{"n_layer": 12, "n_head": 4, "vocab_size": 8192, "norm": "layernorm", "rope_base": 10000.0, "attn_scale": 0.125, "init": "normal", "init_std_up": 0.0429, "optimizer": "adam_variant", "warmup_steps": 388, "decay_fraction": 1.0, "doc_mask": true, "steps": 11307, "dataset": "wikipedia_en"}
Each number is 500 + 40 x the weight over its row's rms, rounded and kept within 0 to 999. Layers, rows and columns count from 0. Numbers have three digits each. The size before them is the row's rms in percent of the matrix's.

# layer 7 MLP down (transposed), 1024x256, rms 0.0722, rows 221-231, columns 0-127
094:480486453572564576503500555469546539494494544515490510458523487543565523467514464498560511563442558524513523473493491508390544562452508475455426562445524490522514531523521559528464435491514522561510520423559481528518470461564525503502530505420445513558527478499420511500552492415525427494518469512509441508438508469521408455485518424499515521481504515460459482556485519455481460484486
096:535482539511490496558546394519455531511487469528474498493566533483535469490515579559514453530525460516522413443529493499535502566423524500542508531454467471458478534537516403528500509470451511509502553519488535476430556501559466559472510547524527473448476481497541507571483491584477479426515498531504475478387476491488436507438562500510464562415475478533521462477563606502496568469510
109:568480446501509446483502513492484528541474514418483459497492510508459515528476595487471474499569478483500497466478449533562495512560475543419479495492429507455468459506441542455488550521529496594582434474531502532513573495442460537543573499488508457486497491524585498507530540506529554485474435543478493441492482525496517564515517479457510574472448509420559510488477453542466467486531
091:483474429545480486505490530511513447434465410499551525465496518485436531461505489505493442436466505446558539512518483440495486539450572528420618569471541551508520412553545521535446449502503515454474513434533471523474540498521538528554541548510475462597447494454501532473539541480520510481595502439490475479406496538538493473504398479451607513504480490560528467472480504473612519473526
094:515460611497516477580500543529493504542553456540520460554438584571498495545535539468528479524462450489460557550472556444516499566451557543470497590512454522469542481561447443502466497459524436463434562529529470542494562440481484521495464499473512497498516535533504436461496531515452524534515516518470509480472467487477468452467520491529524414506486501532413524538509431436472487520564
090:496439516512547540529519433471461551482546558512504525456524497520467506397561522462438490504447497493497539501455565480421574464482503435447559564551458493541560490477482528457478507464535541575526496484550523497485496483527454500497488450527486520411497456468479638500483525439448488528549509487535497438461479498454515437505525531456427557459405542500505567475486444485542438558513
083:474536500521508398461514486562479461464500502552548490480529417491445520535577497500403485573477513471499485533465510474575528527474503534465479503533536578470523526552543482510525506439537523506499468464455456514535615461504579514480467579511471458461475435628523558450458483533518517454440553484498497528504546534549535509516391455554486470533461517481533487501516528472425462503447
086:578493533468500489499552489426483506445556569514500493414483529543508477535511500478485439519558489499474460495515527497457591532501485526431542476496526489509439487491474484499560488490528525604569508550459578449490469468490492458436495502470493469534529543481458542541527516480498536565507462503573558487507526481528523496527504492517495509503506485494434463465481493463471404489542
093:406489457465486489451459519535476533587541565556546477510497448490468401520511490505497434512460489506495533500547457541597509545434438467528513553486503488482552563483417487498481529517548550532475521531513467477526420401447540524468561518526515526486441517443513454509479537519480524551522477467505454490486597550542470499542481558465449496493520483447456512485505563406517492492514
115:520444441521524501601518532522530494472453530532481484482509450454449465464492545513486453540463474429436510469548514514438477535461516541528505469551445477501556480569517467488581495501525479523503541474496529458497578465485488476497569464494471508509462515439533498452455494498522530613398532468494533535554520518508527458483540462522404523482488532561566462460547595501554502492484
086:522496475576426581391519462476476520498473551486435499508558503528472485470484542433474508452470439507483537443505576489468517441505551452557560515525456421539541472525469496528475531482437452477536507472517539470501541523490458435580517534490477577503477519476510481540513470534480531570609463537493501498485586499526491436561517471544432490516487550483491533450518486521535445451461
# layer 7 MLP up, 1024x256, rms 0.0802, rows 222-232, columns 0-127
101:475526493460451577497519556518474484505535571527519522468434472526517498510491443456481577570519535489439572496499512478499540484540515557541502475511495501452461481412433506458500501542522518523525456503478489499537530470463560472589487485475443480501534502560457512472458520484531490487474523514406486529510553559502484467485464485464448484508472406458522530462530519485501476538577
106:548541508535451434479436511532458483487520553496443542561469543544498542494490570469452536497495511506608531507448511494499499521456469485478497487436481563506554485538450483486483495508512484538438450463429544525531528460449602484520494488533490527452522463536530537515466547455509646506548432581504504480403514515462538506473526457539523505564480502501593438504481440456557533553467
098:583554521509479478505522538543485564496560543452443480498518512493497485546514495543482590550464538512429494512580507522434480467572457448513415446486446470517505531561429419426508519555420513498446512530467487519572497499410494504486453450510502512445461515443490413509431489497470507536463477568448456547498546436513515485466494560447388519494497436503509525487476499527447544524467
103:501534435503473559594525488480479515491487449474485501442527533440530432531572558510515458505518506573506562516453531524430509501508502429499454485478516541399476493446546484462522533501434551493482472463501503490517516570466565491460478511476466458482508489592537537542493491491458544491545533510536560448554489539531523537504507509421472490533440533479561573490487579536513479475516
081:612494528505503510494517503540528536518458527536429473490500453413453537502438465455513522552492460562539546521498511581521437419540425579513508524432443452525549487468491493552453513442527501519517515501480489466465512462552492494465465507543548485478527481477517507447498549548526537574484468508520479527522485493515573511493471487519503412501576514549538476574435466442529511513475
086:557501494570568546540488508493530538482530468464477495496517492539502512493416554476545549453515513431471540448509500494451521440523523425559413537449555529474430440444475553462520507576511567488510492543485513534513521496469506536529517423492493451590533563367508520512447489461541518593474492469526459438433478509467510549415538560425501497493482404545494540524470509491519466496542
092:433509488544430446541509430500501509515526455471510491456503503495482502470457530526477527436477563448554449563542446518543509486424575524534490455503557579521500492596508574476433502519516425429440437513458461502475500495546518402434492490537460598551486462492570447433533520537522425478483513590501461503473499520470504521522463484537420616474449418470518523496530533483535570471533
099:459569560500515449497553440513479537477469437491479500511561427532534505473495465503448478549428566547584424492520496512500538498419533481468505523561483526551515481514456539547497513480520485459426461441578516537482530466483503459497487490617523519463521468520543470449464498519508496474507491482477411531603571455481535509552564460533550477561465472566484488564494534522475491518472
118:447513497546500462508552491502515467456435461509434503453457503504528434545530553494502478520462418499507505485569590496513599572539458491501469448480492473489459462411488429566468511566557530462502528488484498440540543495486497465505557499491499501584539512428527530519463544514504438490488560553481509454575613414533443451509468408527514514469497491489506479482498502529464571520482
088:527492553600401555476431528562497476445451475502548511530482597500525468537551507484538537498508516557541475517449470515499477456469450509496469529430492548502527483456502482447504437531516507479441521519557537424519508425502491572501500488464445512516424467495533522494500495471483522494439485563418510551494504524587506497525448454537420542567580520494473554437437509457543502470560
098:474497510506486493496551536498524580586460508381457524629563530471421581530510593463535495517554476509493571462480498580472554523485536449508424488479520510527479439512497483518549476532468479495460571505522533464519497499458486498499518460506506483553491473472521562401491527430468498490495498512493512447488438477569502523450511480542541510484459474472549566506450481499488484554544